config.yaml
norm: "rmsnorm"
parallel_block: false
init_std_o: 0.00602
init_std_up: 0.0341
beta1: 0.95
beta2: 0.95
batch_tokens: 262144
doc_mask: true
steps: 1891
Each number is 500 + 40 x the weight over its row's rms, rounded and kept within 0 to 999. Layers, rows and columns count from 0. Numbers have three digits each. The size before them is the row's rms in percent of the matrix's.

# layer 9 MLP gate, 1024x256, rms 0.117, rows 449-520, columns 128-191
098:485520477411481460490485480447524481462498428500495480462512455514533530508528487449488547586528496525484462436491518491516485516418483398568551490408492506556492501631550554504391436533441534
102:544511550526547447519580491494488533490455475458520559431497433521524500495529480584556458508513513484495555521486587580453539414489428491576459481525468481546507523515487570523518525521532552
100:537511503485564459544461457468474541512535480473530507555565497504462506428526508527479464527468514510505553498474487457513534499552465415477436547542471548534514465458574485477473557453452554
102:482521486482481528516417490466525457546463526413466418536481502480501537479492502541440519520483448411519476480574552476441514457479492507499486439543544507517511523496519458501464465479441490
096:514440534486478466478474558439526524482519486489449489512574338421500514446505532439506480512521534428465455478485467539569474487528550521475567492497468493502481541401489488482453563492484485
098:544520516474499414519450536455426468489497549513530559492467538528540533469515437471512525486506558483586520469450521495563453507439479474501454588467483586575559437539523428468538472523540435
101:467531492541524534450510533440528531488530483559532522514547512437586549533516610502562476459548524505434476478460542481530459489510476527488508510619420540463536498480493501539502510478475533
094:502499536533499456542513503535470537486495434481486505540512457513469550411515479495517518525491532506590571474413490476499454421416482476545528515530505495522425569434523550538468484492471537
103:486518469471527479454566439445506541514502476504486498456491491543528525486511526522429488503506505550530596492458493592494517541502491479489531522556536492471550493479500557476467491533495445
100:537505491519503490505488478486498525482511455614534444495497429497493480509461456531499445540521495489517440525503504445530490593410452545485573474493554520472578471519485495447523514490523475
096:498506441456516510549420453474504444505548434554552509521503458520494538530516547501535520485491512496453535406545590475593513528492413475579485449436544487562516558531476515521429461481512555
096:513539497502517497490488505429477397462452498533564561469561496537508438485504462535429516607498527504490499520511499521569483476469513539513536483477508422453482494478497453569442523529521488
105:509508468520556485449461408505532509505521547504521492483532545538486535452531439497488509450450547519460513506422515517492549566502494485509474590548454552504488488481588529531486411523530482
102:485549466526457511554420489542552461509491517504518428506444527549469472502490511506498557482475438477497446524507527446523524432475541446518562461450518559489571521531495500601519500512463506
101:488509503439498498476515549498517487489503530472527556563515537531520505445529483521527431419487534475561515466529532526572462509485463574528527524487550545585512447509545535565530445498461578
101:476500530482518495538543506486547495500540450528438541531578489435478515492480514447513466462475509525442503547539540551477515398591501511517479453514445515493485510548535538515545502559483537
095:494433465440517530500509479518460476549558513425498552520449533552481490480562525483506476548515547547444502469473533486466520527492487549618589453605514484497556516553485562508492486488501469
106:530445474473536480506559515537537518483490554557546489503543525477459423474445489485502477516474447513481490467439515548515489476550495494562503444497497499523442461536526519578565449551559534
098:541478479535482467501527426527522569442487482513519559425482529551477543478467546526490472474435479506503495522578527507488494493436475547449457477494499575485502547485580555548489422453541492
101:528467525534450520517498493530526423536498510442571460468565536574468488464585497461550534496482500514512506512552573550483613517539561534527566535464452524500540466516453558474540440523459555
100:538530457478501490466477465495510472550511457397463459550533473462505477451479477541573510481491562559445484518554457469477496461539520499490480536541497510519559570530511512472442481522474546
103:418514483450446526483476538464464554528514510461506497498451502510504525475495484504534498559521529355509573572459406448513542443456499472424443511512506493448545456461530472549556483581529441
094:561470562456466433497502495508509515507504505508551500508473501520488474508477423562485474530544535526482542502500544525394491475496515521499515506495531529448471514495548531438461500499529579
101:578517481519453523521469483492497517548530534555517551467441548559453520463534565508478459505525491437489459486533540529478564488483516550499548538500444578460467472430456457510537429434507503
104:511530523566428507471541496548491576533534536494481532560473534598506587439461516471563516511476542465490465557539487477518490438498431495479468464474496509592460497491556524468479497500462458
098:451485550535428489570469507496542543538512525497541544433492546540516489512569479508509546476446405492496489495536476465482564520583510409490551489510486537526570557528543528444494501602490469
100:557478443473474497462602530526592522492464472491509502456398589450548508522473520516499540490498460484462540487579433586504446487488504516520580481484501436455508478528535463489471550529533458
098:607546498429494505463531458527501475524446543549385516558528453527490529470541446486476522557523505429549479539523524433475434557508513507507415514528519460499545482492475469558461556533517507
097:490523524481502438581526448497561363490516512560511546430485602487516459498449489516484509523490486496526538518454562496539461544458459517509581526537492589534508512494439495535510492560570464
100:521469471528527505459542483491429547494530430519472499523478527500553501515488568450491579536393431510424468535531519443501502551510462487502481444565465427473483513519571477489415451498419490
098:496508494528460484420498493469509418516502480425539503451509523461466517450376520483535496536536417486468480495566484459429491507413510531463509506477571480503491422477483467516455503568569474
099:544458463510492537521492538470546437504503470621529516491525566561527532545505519480534513461503478454532499555453494525487557496499485480555481512482479515566443512436580538419531462524499378
104:503453483466529483526459482527474502436484528537552494498500470568532481528533468479481485404488508495552473489481482504455574472452455495492527464499522568481540468574518534501407466458625516
101:516446483450472491506520520520499499526496501538546521451513535552521488478491455439551540465500512529522514528472597462439498546480504464582545568487513583453541510461556567445504595501514476
102:513547483477528514527496514465518438559444517466494516543467564519472488519534462563501529492487536551464528487522510540560488484438498564561507481551481563464386465497504520503434475525570552
104:494483478476487500488458482495482526502451520554442516547472456533469555495483459532562458507513450507497508585498517501503569507427454476487516540490598392490517498489557544480476479524480505
109:508466421493483472412549578497454431515508551519398488491547558534490466496495470518461465496556441500413524479482515572502499505456485499491564463493447501485597487450574533513472510484528537
097:493486490486527454543477514436507490463530417593493474505480467513525481564450436465454534462476521495574514532507458505523495517475460517532514519502552596571564481446537478541522506510515529
103:539450485502466501547484544539454539544481522480511535453439518526513539574605486455393481451526481529515501496485504485526555512487513456511543504509532518501422481530545542528422512479518489
102:497553498449496511571459442488542479543486508471459551534566528537476494563475489569517585518563501516436490510454499440504475600554586497556482469491435516517529520552507554538516486476541509
099:501536598494470533565500503491469566519484461472485487520496523500472510547487476504538562503419538475503474564471474523512523513469542485455435474494479454567547454423502488552433471450529409
095:494519379540470543481450509543475487530478519501527500470507514474483592546521489418428485502449565481555518554437557557478501532501529515533530565535514532598443456457527463480479540465538510
101:437492484556456501602426540533473424419581404526461533485493501542551416554426520552507487523508491516510515548494461487573459509464541498520517513484526483548590484539536461526533464532507561
102:460496486495430498528489513523462450490507528508392557561530512490432459373537491459537452489501484457441474467515497515483504546566509470530590447464496491534538499502440615520589530458521535
098:545491495541496501439412609450411446459499427524509536598520491512516500546478479525496471492499620468426485528514454521499507483525492468510519437522395573472522494556537565409486565454535457
090:543499494542464478491454552449462476498494459549538485469481522468467509450448500498450585500469536509545446487481506537477570482514430504452512503552572472417526497560479506507523478584466523
098:447515531559629408515499461575518485467547531485460489546523475480485520538519518505503539585465535502442467519513565500463464513482524537447482465523494453526449530435502481578454487447495474
098:525567525487555522545500531462497466504487492462391484534492520479626570512568544460486516535450457510426451491405481499448457494543438540443540488531534525452516546551489501457512496540561531
100:497471420404497527450477455544537486539532472458508587520531544527519487442577488498508519482476524425610481476559472470525487530454488480470450514471514566436553496508464546462498523511481516
100:464533532518521550530413487542500516483454543430512498549525480441500510490501448535443458522511551441506480519554544416522537492532500505553478416508471462492475506544485505473471486518492511
101:523553576545460475483535583526467432490527436506487578552538494547492446498552579515501545473514522446467496505469517523504490514485541586545449480492456503507526541538473473499457463455464567
094:555499517478552517506444556542457421427440484480504469525467460513506439512490407513520535474489469493477480498487443513530500510540550532542532459483533531511482489456470523464449475429509569
092:542490552521469484434513475509491478486497509520514473556451387513521591577492565485465503494441498518507447453447467531482514449505472467557471470540484439506511461437415498485588520550443500
101:565507497490462495551483508440506533468490517437513524484432537461550465518518467506564493493529436445499539502518501485456526497485518488492465504425460560504507446496442519516490413474484583
106:555485495505526496541483501528559520546550466512489539565553513553505498469470569506527591498491474540506605499502565567491510530520451484565550504470518606504495491499506540479522497523550496
095:491501462464536546484500504475557540410479500543529532563468521474530552484498607460419525548502492556425524498558603563522533459428426541487458536522479528451465529467474500464417511555479471
099:498476484489558505529490517515428486494470576472523492474514463477485563469510484465558498511478458527486468465533484489446480544503511480444512424464523472481541583484511459508467566465439440
105:574458558456561489523543508540531544460528525479490558525480505508457493505561589518608417529503515494487471495508447493482522539499492452430457456466478541495521439513521589511535464488502546
096:520520531536572513536519482530461500486553524529545515446487512556520478452470490463526496452499523452492554565558488528523465489485513538556506503547471601487464499490461568569519472516530520
100:468487416474570613424521548439499575464477558481489499484497535489580572514429512488481481524514514455523488485461417493554497526457500442465513522427486466475466447469464385600488410511483474
100:460527459500540516486444460434524525499450547489505542515555523524489515507504490560504536444535479504504467543542481548490509474509589501545474508470463487492497506440525457424513562479502476
097:428479438484554509541528505476514489494513458470509462447442439441557478479455569492422561520489412527470576493468542581558486422473480488569493479448514542522442463490533548482506447501532549
103:490381511554518506453478443483428516423485605439508559509493492397559477513463503544522434505520547492482490466441491546559499452509468478488454474488465521502477523434467554542489434501562498
103:533544466497456495505458506543470497405530513489545517437526490515488434527485498501495547499496485498568479486563531468551496480450406437507526460521541512521450519523533509453545516511529548
100:508441466509484498511506481483468495540524481530515473445456496515526562512510509515486422512465494504441480535481514533529432472479494460539474509515482451502467470514542451456398486480541575
100:495535448489546511480524521538548540430501511552481581432499533569464478466536486517452505490548478496521468466517524465589532473512542536486489533501446525492504519542515535534488478431555451
102:509529532514541442525503512510481488450599517495553577526489465522519468383545458550531426487525551569485533531559489479505507531471580539602491468553477508469533488513498527512544516522447561
101:512482434506484522531487571549514521605508525486481547518472484460512583497553536493555476434604491517462532477522538541474464545493496546536534540624491482457486508536507460502496473466462446
115:506457462532604506501513489473440460516467498472464476526561506446464561466466573505483477515599499509486509441505521530455479553472511511434554412522512531492455461518518497451564517465512529
106:534465539543527460512505508447499513468509466456560492575452471468484501460511472540427549547428517545486526491476525512553468477509475528562485496512537536561406549527463505559456525486490524
103:555490446456455492493534522548481539552425541489498522517475494482471527489445483527530517551371468501489507528518514513468516514482412494493481513450418454434547526570505471554560547486543442
090:571446493408467537501475520516493504529495524519527524548515526520570506506464494466528548507449478570541538590478516493505524538419469464469469446530507511478536558541528449433555527513513517
# layer 9 MLP up, 1024x256, rms 0.116, rows 449-519, columns 128-191
102:519521545451446471496552524494511479550531543578487545538484423469423500461532450509423426593489476479468455512529489576497459440479497541528502474449496462537511484534402495521522503491491494
103:522532548577404499452601490509500594434445503490481480498511469519474488494444500424480454489558553438485563517501475521546451481476511437516468481461546489519524559492518500528434520503525449
101:491534456472433487426487446484495479543523463451526487516464521528494462479509571520456537530499399487483483526502488563511535487515561581487487476503473474482450481509479531588469499522512457
100:498478570515474565561525491520522484518451527569486447508498480528520517568532527495430489432475473533513526523511435475526474477493499493471548424455539496549472459487508499499449445452418460
098:508503571468465445499573487420499435460468414472477456507424562517460488508508485523487503490504470515592448465492467496558471512486521520467508545513467594493511512536495484511491545446434449
092:489521555533445487482501477520572559541501498535483440443401466488512436546541535505477497507535502572533517513504555478528463518506494515519504509494520490483431528475474490527514509505487473
098:515483464537560481497501508538487486520497472490481482520444512549498481512542406469456465454449518469514512480575489551496475500457500515485476528487461533476475467470546477489543492451549470
093:517464550499538439486488482498505484503474544460480493483517538525468520498509455485539477421525523504539457530450536484452484513484450625474502520499488459492547432431495475481496488438507448
101:499524485539488528455532537562516579538523455558478464496578432417520554544480519532488510513452486465530509520497449511462487467459467466427488469496481515474498449555473501440493496555507548
096:476510560480483463470497460419516475515498544571489494571554461516567499481432501476437484531480432571526527458433483478447482436475425524498465553505498518530518521491547527545469494567466571
104:538409523523535479504530471464502402460511479498470518529491469537478550486494517505523475568473440511539496543582588467499444473503501480538496454462513450503509518497525534573437465482549541
092:566609530529534492484547432475484471509488488469484481449462563463480480566500554463495534437478494515412538416526481450495545495500553474426404491559405460498506466462450514396528486479461471
098:501469461443602528542492517485473465453486477503450438496415454384421472518517507523455527455456543474445495516529531517486540531607480542483450462437472487539450512490453481546543442555538497
105:451551480471477511518504442500494459473498513529505518477574526448540415535503516539516506464509506553473434441570475452466526557585516557518460491511531554453535512551512503484575514499453468
104:484509489410462532462490516487502557492534493476427419488387532447524525570502516533620498553503580503499529479530450484510525444485476414504524491490479548471513527512445488470548486530545421
098:554476448492500460425532469557535496472423475489548499527541565491545462518530499483442493516471505579479460509413513491472507435496492511434581481516426540403464450455471501593510469470526434
097:535472542453511494536562467486498432502458553532496426477532528607569503505592446510567546441566408459522563514481491481396509512506451538474499469454519491516585519511485479525497468566601508
095:555429459472503469548472592488567544457532515483473491489492487553492458473456499489492339462401514475485508499495481558461502482516481462508474445433502467521441493462503541529535512508544552
100:574530529496491536575456563470561390520474488534600483536537504571478439464420516547563492508536474488547429431481487434475501517561464495513478566527515478474465460431464489486373521473472467
107:485459382443501492489443536481420465473451544474536559492527476486531436567448584531571481497538531547516465506438495504469503474531537464521471470462488587470478540550479526444514533521519484
097:508516510479492463438534532492521490511449502520508501517533535478517519513598533513455490436506574497553498594539463460511515417509565460486534481505487442529481515544473474508540512470474531
100:412496529502465538477541499549510424550511534470499516522528521463543645421577460585464474505514484510510472557513551536525445467529515473515410499476505494452508517511494457462542503461484461
094:493420535500486508498481503457488466504545510454526484522500529430466498498539476534558494479494439488526530565448496489498537506574497523571482460500429568523569470434483502421480476612456530
096:446439503524499542549490507458506531452552534478489506610540541537497516611428517561473553410488493529563486478493508498492580514547501556522487418495408510481517532495539475509491510529496463
104:406517535476443525430506518501588531484490478501480493469474585504437511403537461498511540470501487460493472422523534432462526444495494483545547463501562487500450493400458513570529437490525494
094:562408421543529418462478608540486556521552499539452538499610546492489499469551466454481482496526448435537485452472445543479500464494496495504496471602485545504496478517520491501477430525527500
107:504543503447538466552494419534426510519515511524517587447539473452596521544550459509568477519388449525505465492463537493453541515466537486517534509491487446479464444502476428427504431504444497
100:517497571487465575548450549479529510508510451481617481473416523503520570493487466491563539443522555442469536509457480440532549584475507466472457559442516553545477482480471493525497549512589494
103:506514523474538550434482489457461438518488462550449502470439480550542389490515572524525522548538497449481510454509542487492519577542570519454525532533518500475438547474484469553615481526483536
104:497464527493489503534438513523610538528484483529546536504487523440470501526542510525475528484494554505482456517454427547514471451516529500468496525511489533533511519556493530501518535490587534
097:528488534514448460500538503508492564455503487472525457495495561501473503462473464488526440543516512474485493521528493460514511449548477527480545431437450507445421473491516550482459517591535503
102:452545524529534528442559484481536510511473538536495521522473422546452529481515500468497454427561407487468468498505503500455467513488569533583482505497505457516464479468447507525510494462516436
106:441582537535456396498570560521491545477493479487539553540537468634492436506436582483456493540458479470561545558504542495578506556498486464550467460504476484508545514550509504498468481532569542
098:500417440463513505476537533495442496483524513507557443513424537560438474499582517536463599581465473470506504460466471530514504502471528473504500525565492533541475544458530500496489468483455459
102:487463461555575495595421451479516539547557572483541415491467512585437567500497497548469526497472474475467449557577484468512470497527482553484503535510447497463457526585451485532507480523416539
105:486502448521537532540518455508547425487479490550503534522496439512556473464494521502447502526480519590449509527511566485482436582465450521469516456519510475476551482560563547488463441460569495
107:530539413558436541525485562552515567523511488452470455546511505428529504523572536583542444502452531513505514513488548528536543535509522455460466546487462518446551503478527493474466472537440456
104:437535543498493548461507479546528510545548520461482601486531561507519518458494622531492487483418524513470489477541536503491475564464491471497467477539455506500482543564541523436496502469552555
101:520522461492498459494506528419484486495484492511505471481558478488407492543486426527487491595459510514478571512555445508513484591474487471477429455533442523526527590518496503528516537497486506
104:545548493478623513486568511480511477505491522467397483487535548527547523494527499562414509499513546549547504417504453486533483531535450535547537516396561391460503531488464456497600458507479537
100:417468542498493448492509499520507533515455564547499449480441440472501503468505547531511528567483554545438518529518544514494479518512423528560532518553548522445485508535474443543498433482555516
097:519516507490536543461560428486475481419493552421515512487512525589474533528466469471473463543467609514535493454519470532457453508512502446566516536485494476487434569441538460609479440485527520
098:511430532537522478459532486435402532539554479484456525464483517579546541481507484555545454562391562595508555538511553495541509436498480487486515482509555471488518498564523515513432469518506434
101:495478536546464553534491546571431505474582599535495548568549489491509514444519492477448521542464481412400532568489534500419535528532457545550507427495532481521481542503524505464528536468551548
099:461534399434529506514541462516545551501478516501528471564508514531584504503519556496532507490552472585486478493526486513583420533461468543530536563516530433498429509561425528485534520527485534
095:477482482465474469524521530504456491450554456497582506504521547457439524444441579505509523551492596427447481461456494478539475484495502474445462451531506483516450556566514533506512509459512502
101:531465473519487522428491477510508448535487554517568497535474507577537524507495507362442546414545525452470519535532554513403527501427523485527452532529504534529553478485448482523513481432538481
095:505499452488383466476517491491457491494524435539508518571427437514451409535515465459458541544465555521548460534450480545492498440509424542552543557508534528554534532455404487500530423519507475
104:513462584451480453491491468496534523481437575523443499497419561518534482443523404506464523400474513488483493488429528537534525480493489529477543492492434536503476498461494579512522513537451513
101:457477504459436503551502464615476426482473465501498470509436516548439434597489475550535492523429459583525539515477526457513455552398502570509559462489534505531501558497484473501464525536502500
102:472444487526463526487425510514499513510498547515529445532436553418552502536418609498512520504533536575474543486396493559514501495478444503482536472458493459486535531522446503486560543522461504
097:431511566526431513486484531516521434405529496509436490440551529477522537459507527500502458544504476473493395546482529519446522454505474436477454487466506438508548540494571526472507559561479455
095:495500546532489490442561501514495510494541463493509418489554517509454509555513529569485514476537526464472569515518469556449491422479465585558487525535501536590437512482499472514573539495411510
099:558538497589465477489464442576475467632471501472510444405514450570463559468438506500503540452456528452505440498447470480472487549491476487475528498524522508511534519440462491448482498446487511
098:515536520525501525527481531525535565525561493536493502531494465531442510492538519490490519543491533463505511466531459446547574506481451479503518512444523501547462515459456423463481491520479451
100:447448493510463485450504441510471472481487567503574510464504559421550504478478503440439578517530501475465525497459493520487574471485474441539433502448543577513461455532491509512478486528520494
098:489463497553425502531488482548486490450445463476558522436508562433458566488561539479502531458419499493479532479433498514501518474553521536491495421524440492506435511558504492536489485564462507
101:436489450486517457538456518506547491529511556491485505463546551550519409489457449538539482502502491454551551473423593454487527493473527545503450478535455477499534481560537512490549421479513531
097:589476504471480533558561533540477540496491486533520451526550579459455523478539492526458518557554498549472535450495526492492474495535544491508490478573555491496547502497465529507470391514436502
100:521530474487528525500502504549547454521538489591558513486504505506532421568431559530483480445464509548482526537464533589506417485528532502559534458486532523488545462456484520451509515489517581
098:442551405479491520549441470439477582488542493507461544581487468468480511488466412560492524475570438515535461507485509510561495512496532567500479597478584493536454533572549488509491488463511532
097:467425493495612505493500489509556525542471494568504527476537430451432540500473476506524507468541481510499520521431486485454495508532513503532477490465506548449581511564450457495426484439541443
106:582473478504570586506524442558526493531483509533459516488463441587409454461521501463432471530574484537504505514525518513508453553437553480522518520519498447536555472461546457521479482439473479
098:482525548522555490463418529463472446474574482542434526511521439416452535502468492471450479450518417516564523447519528495448468465514523485520558486508401538482399479491533418536441523476508514
101:533540479531490504485497549590464516471492537549466505499565479482493495482425517568452496537491507527565580544501539579522536503478531454454535432456511561559458584514462508416540575501530523
104:576470472552509447515477510520476439487540435538471534511491496491476510505493487466512471496478541446511496416539524552561554403469484505496505447544533500473474519561569516492404514496436557
101:539496524512444477511458493525428542548411503543486492435466578499485478454541514536503441401523465503493548462486518470516487436512444438540516517498501497502515535562451546535505513445556510
095:525571485420537445487450492514469540536466528490488517519546569500483519477428564464530544478444486488510413497519520469431466569443594519520461488446547489466514560448572468513492470497563548
116:477537498443477447511535514445540478482481529560450479469492455555470489516587505409516474522504549426535463486432431490551491440518505440553528544478506452403481491438491488564506517450471470
105:494575492557449469436562535475468545432506453492545568507460495486529564476573518524471465484465538468493461411519471521473545586506613518508504510526476472490469523498465533480528471519496472
101:538502485460440477487481538556515510498479514498515503518505499502546397468450441520539496481431447497459486501580522505520467454471568508546535489582444484432465462525478482538520492538489551
# layer 9 MLP down (transposed), 1024x256, rms 0.108, rows 449-519, columns 128-191
105:486473503542555555466474508480572544529487538570510503518519532489468594430510435497442446413480514443506547590544505463541536483542473514504504520537467491548529459391530489400506445536562545
101:486597454504443409575522518378525524452468487570499523468484523512522526449394464433471418494540492502514520525438489521437504500511494439470467494478478514472481503466551474503539439427521496
097:515530430507431518542481521480484460413453451480560425478509506489494523501444506514414539530547517502475528537507451501485473494488505462477487463522479500526491413575505484483468521528501480
102:523528480587473458461593526522606535545501446508478503465511588468492537534448491504460515532477531479505512511500504453500442467523531411497528500524527490558533525453493481536466526504508441
103:549498469495497542500530520476500457465526524507453436489575546510541445531479516547524447455534487566566482519491493469449479490546422518489518536540522560520629497504513501500462533513564510
096:490488538519405484501510527508479506586474547487458545437560496477461445511448468441501486572569467557464497524518499437547454547458474451408515506500512507539502479510558468538571459535498587
100:505458469575479498549438536529502464522533517485447502446482475519494474547477535554489510504486564437478567454474514556525533531497448474473550480526552490487451487464496490544437485446495540
097:534447560476501511563544487542508419416486518577560512490511499506598591489503419500478467519447485554503477466467531542544457536499457428557518524539496485550506465516459491511445532506556567
104:545465539505501559432568486475491502548524471525549489443503538477486521503647541507569508521503540500447454599487526512464491536538524496527432525514535512450470445542473458534544520467423483
100:506559412495501473520527508550485453490538543528528538525470553538550407486531449533503490429448537455482443496493546512517511580573470521476468511488422418474515529540464488533497505422545507
102:471453486468440493509473488433444394523488466457470485541584497450519541480549442427564455558532560503501529523475518523443417532541546521461465448467507504585452537510440474518464495524515514
097:519479527510541558464483528504504569463448503447572482430493444424531482532510516449524508518541482522584531483532496509488464480436525509573540478530570432532443467615508381560492467498501549
103:478526508509488500548459573478527488522445434514493496560495417418502508468492458507509471488609463531441518531527512539505498450513476545445501483517543513530520485488488547499579488479553451
109:439497425448452495454495471424497469458447513447552478445543476538560467470392520502562532506466406562519516510541485448481527493509530479476479532551506543444493561494487494512447471472527433
106:498492463511539600481549531592484467536542560434527466519474476528570494542544508547463497486505547523550478506454476449486452527499540478525446535574520515454514558515475542459540569495455443
100:458476496560517467468573504537501512471502505511403461493549528503602501509495525531502431490491663438454453493527536468547510462515477502458547432514458477499452531552467504413480464559451504
097:460531506540534474565470489547520480533521527508498520455511548563526507475492543499483475510588539534520523486493533484596427544455441468472489525510564454504536490549531608506472530530481514
100:515478515496459427449465506444519544471492559430569480502428518537471431453532480501462554509495542523533506497448494503407532475562531489548548437537470513530470555536494500473538545474520441
103:453468549572534509459506521416501465543458526560497509560478533519504566497473510509533534504478541452463506474497542563511489514524468467455483486462500513512522469603464538501405505527461513
106:488534502519533488584518501494422518484528476552502560521580510513521520507440521545555540464471488536465515463495483458435488497513524496457497525541515484491470525575517537517551490569568504
102:421453492492482507478506497551521427458552446540542521510420567494486575541544541551506480566486537422457574529546458444479512511493509517422492536504431523491536480425517447552505441541478561
088:535483506400485488544466486474484514514486521454563508499467481464491485505521522471519548438435536474490534524503499506505519489460493510462454552489518484491550515472547404492497424592437481
099:500495509492541482464574463505490472447559468497461431588517458558491522616536421501529467534474450461532535508476429540505521505494538485489563533521454562551529472486552419506460555555577441
096:579550489530519526494516522483453543549490485533461515459540583438504588457482497471558417508568483436470479504560433510524562506483511559447533546569525546448515511537480519544532542515515473
102:440430441489448490440465482479481492457488567523425560493556570541484513494471539452497494535440527493491457459506447488494507529475456495515459501486572486468521435475470507438503496502489629
094:495547521510529527537507452504486477451471496502473477571459426516479466493555533543512581494541497536508491472528503385497531501457487499580474464493461518433390443502534479454483462499450619
102:505563461487493579490531467487534499479426472533498557497531497482605573478551510539520470590504458477523472481476583557440445558540470517498557481478477503486442461524540533473489539505540374
099:495499438536576514522449561496501484486507507543494488460557557493459443450501517488570472531523513477483476557415465536539471556464511518530501463470501606545525529438497480455615525522479465
100:429498437523540495540449570471491551517426557503507518501501517477621466504552526467514535466570468446446570463460499497557488451524504491521503533505514397573481511529562547434528489460501479
099:488522484518480517474460510525491499513484507443533613473535557420500544503504480562447560489479558535537535563520499544519487488538477527544447482498502515439520527574509498536465463575433576
099:513537475509499499481532510467510509526478480512492575426500466539485546467550571494505492455520397547497478496443532550459574480491512403470455563494487502516517483538480512485419522403458554
103:500541579608479516530508515509473489418514461456540460412526520564511514430465485462497507491465433500514506532572450476508523408447532479443518474493456471478505495558473512497527492530437502
106:556449503417555492467420517454503452606495376497596539538487420543511468561505517516512532466492556482558568487454521487452469577493509512537405540448567503489480506470561465454503443533527520
100:458520465479475537502492522453538451460436529424537487498465565525447440526531501510461516441440504466493474475497552504508487519464469589476517459519591461537490479485522533463554516471513458
105:504471538477472445454492508489472539493534537542565515446574534485479551461508371549486502557466456502458506466527468479450533487480533514483551574510473540469538473430560482462527497478487482
103:507526490489521516530496529509494442504523492495469518558421491576537440571460482576457494551471511529414480543484487458518494558520459523527490542417493459461514508531499479532467465458510426
102:471451512480529477566490466529526477531542474558507462406471538446502535521496425574609490508499495491494515481521496429551483469557489532544473542552528559485500459535471569536519565491536494
102:472538417468497447510521497491453437562517547441513510473520516486515471524561516480526517435524478519479557495524514505455484472553446440542564484535505519496539550556537455456528544560556499
105:534532453486520419558471521520507433467480404524461524514540489456480487500427475552500553489524549494487563538491495521490451514465457506436557516521472510475547497524510520505503551525527481
108:547520556486511476536516519497483471527457489522470449412538525540480549513510502428433469553452446467506479494454479540536524533531572539470573519523532506528511534532460513490526548495536433
100:519543481506536449548531522499473517456416532482552542517546458437501479536493549519464442504524519476482495544517477516450548583491565458510438494454497477598514444498533484514521478509528457
096:507499611536529531516554460499485494432530527498547577585448474537526462500497558565506519462520545449518533538510481498470544579457575567480495450517453473424464613481513492531547534479520462
096:480495480560524454538496473486506489401544523461604480431538536511464531578464493526492463466500498530496510476467608475495559500482474502506495459501483467479531504557392559500489530555494484
098:498504449490508472464466550504512425538523433445569458471591514573446504511517534424571453522499546463463481479480541484523487528470533456429514500523540509532500525510485524498513590477520514
084:498454465459458509553510555411527509465498464504546568534541480558512486459516396540516496522527467441463462494484485473484461532504505371493449452528444531532463546580518543436482493454536504
097:477546471515406491549433498495537462528497513557473490447467497594485540542552431475566493527522537549505512499465544521477462573481501460485430511444457555490473502468514503480524497530540488
104:553476488506458534514510426474569539555484507498424371534455443550484577515467494448525465481490546449530485421522544525451457485486537467515446456512521527561502564518437510519518541531416522
100:496499548501458463485497488524501504524501449508488482580554463464504445438471457456518501518435527521562488476562549532513466430483559558497540531503496432441540572517532502556457458554486512
102:642411535532471474493450496539475439477495518530474537485525403474418453504496530504487498461559492547504492420487532475460471495467475514464492495510556535431465497551533452452590432460499451
103:495486511445473430542449543494551487537467505558438493409438576499440383506464451480490466448512555572495500493491507527497532514525470408570518460572502534546500556496515493508529508517471531
100:556515517490562469501577476534556577503517483566509526499480511482528526507538433481564505504544495541492561484498424479534487441513546510523493516515499494538507555539580567552483507506497527
100:503477488474542500497508523442464490478526414536515493509557482530451560514465492463482456528540517495492461529505501577455533452544554528505493436433503558478512501520532444544547562503505503
098:543497474553495528484515512512529520576438493477561505523488527576528495485534553489532551443518529396456495465489480520526472471504483489428509488429587567528497470509510502553506457491431515
106:551489456491456460489467449497540500475572487490543550502467505515423470536451565445478509485471505548481543494461476449485506445514523472499468450458564559525515525558456529513492501450507536
103:519483554466610475538497544524516518499553527513526559504434445550504560491547516503499544527498520502522496507496495489536513571492466419492499506487552458538500481555460542493551479538581472
100:532482416535530507435465458422476513512530477480501454444461504507516521542435512538525492554485427436484497509472519578439465548503499426459480517513479560486482506480480483488459473517508463
099:522479460462445468467487447524516527441538506536501473505500494429436517527560573469470461520479496577560452479457460517455464476491505515472529505517545530538455458458469473487509517477528505
103:542493529443583447507528535504501497393559524511443511586505460476492511459582514505527427478501571469496465503506530473486489555535522497499527513554536465492547433486522547542584555508495502
102:479500522411512459482501518458583445501439495468525461510515530511468502484443477491516544465455497478514611474533493494535538444507530474531500539521519507518513567497424503486464491600472539
106:486518429496542419414504475413507516489526547578420516576459550600444540460554564462460463406511458441498552461519485443482447502452461486513468463489476487527522473436487530572539503522485438
101:536516402507570549448516432506548546423462433518480503562450492520527490495551457556412495438503464542453487596481433473496496530537496523493484450449519461494468538536510518527500579493529493
097:506506525527533473540536510489437531488485386464504516508472531483571455493509533539477485495561525535549524535448595520572527427533477500474498455489483500545477495429408554445526473572553498
099:514489450538516423463505423445486540507489491451483454542489523482491406502530471482447510463510501532488464533522551628495465478547518447506456538440574553456544526550521443558585376444587466
100:559540454480479427501569506519507512478456461525488444484491560457466531490450455474532495497553550438475503506476511409567569525445477480529514524483523487435532507481540591554590432467517468
101:479501509445508426572454540511481509550472419510494559511532601520538468489542481537532558497477485609504501471450434427483569501463450482546480609513479454510536539519450506510530568484527478
102:494450426568491418448482457568462515499457506570511457528572543504491511475528548516439506418539584488491452496572539485549551476567519526566483487513507513457483500489496475511520542406511508
104:503518427429512456477472448521502483470493485554562504543516548545512549530572494486502470432445494480499484526459463494409550481496468442581454473525547582527538510441514520563527477529518536
098:490501563435509496447555540532448516460473450538457510477459517490481521457493518533473534521492513604489475565513449433491533513491464385470442477457480490482491517505500548489495470471486522
099:537547486426537417512502499509476517473576533604569569489471623502537510535474465476509558458433523495489516498487595481544530487550517536499455512463535495483525467534478519524452536567445502
107:502547487527508508507563429506385483487475486438558464510518493540480472413508500442498585478427560535474531457428485503536534508486451477521465483504495482466458521480502509495478463446498452
104:504484487500497466498510472522583503513517456490479555393459525493498569519459429538452514483490523523408467457431490491464544475490497467551474439541406502499437480417557525515463540459513586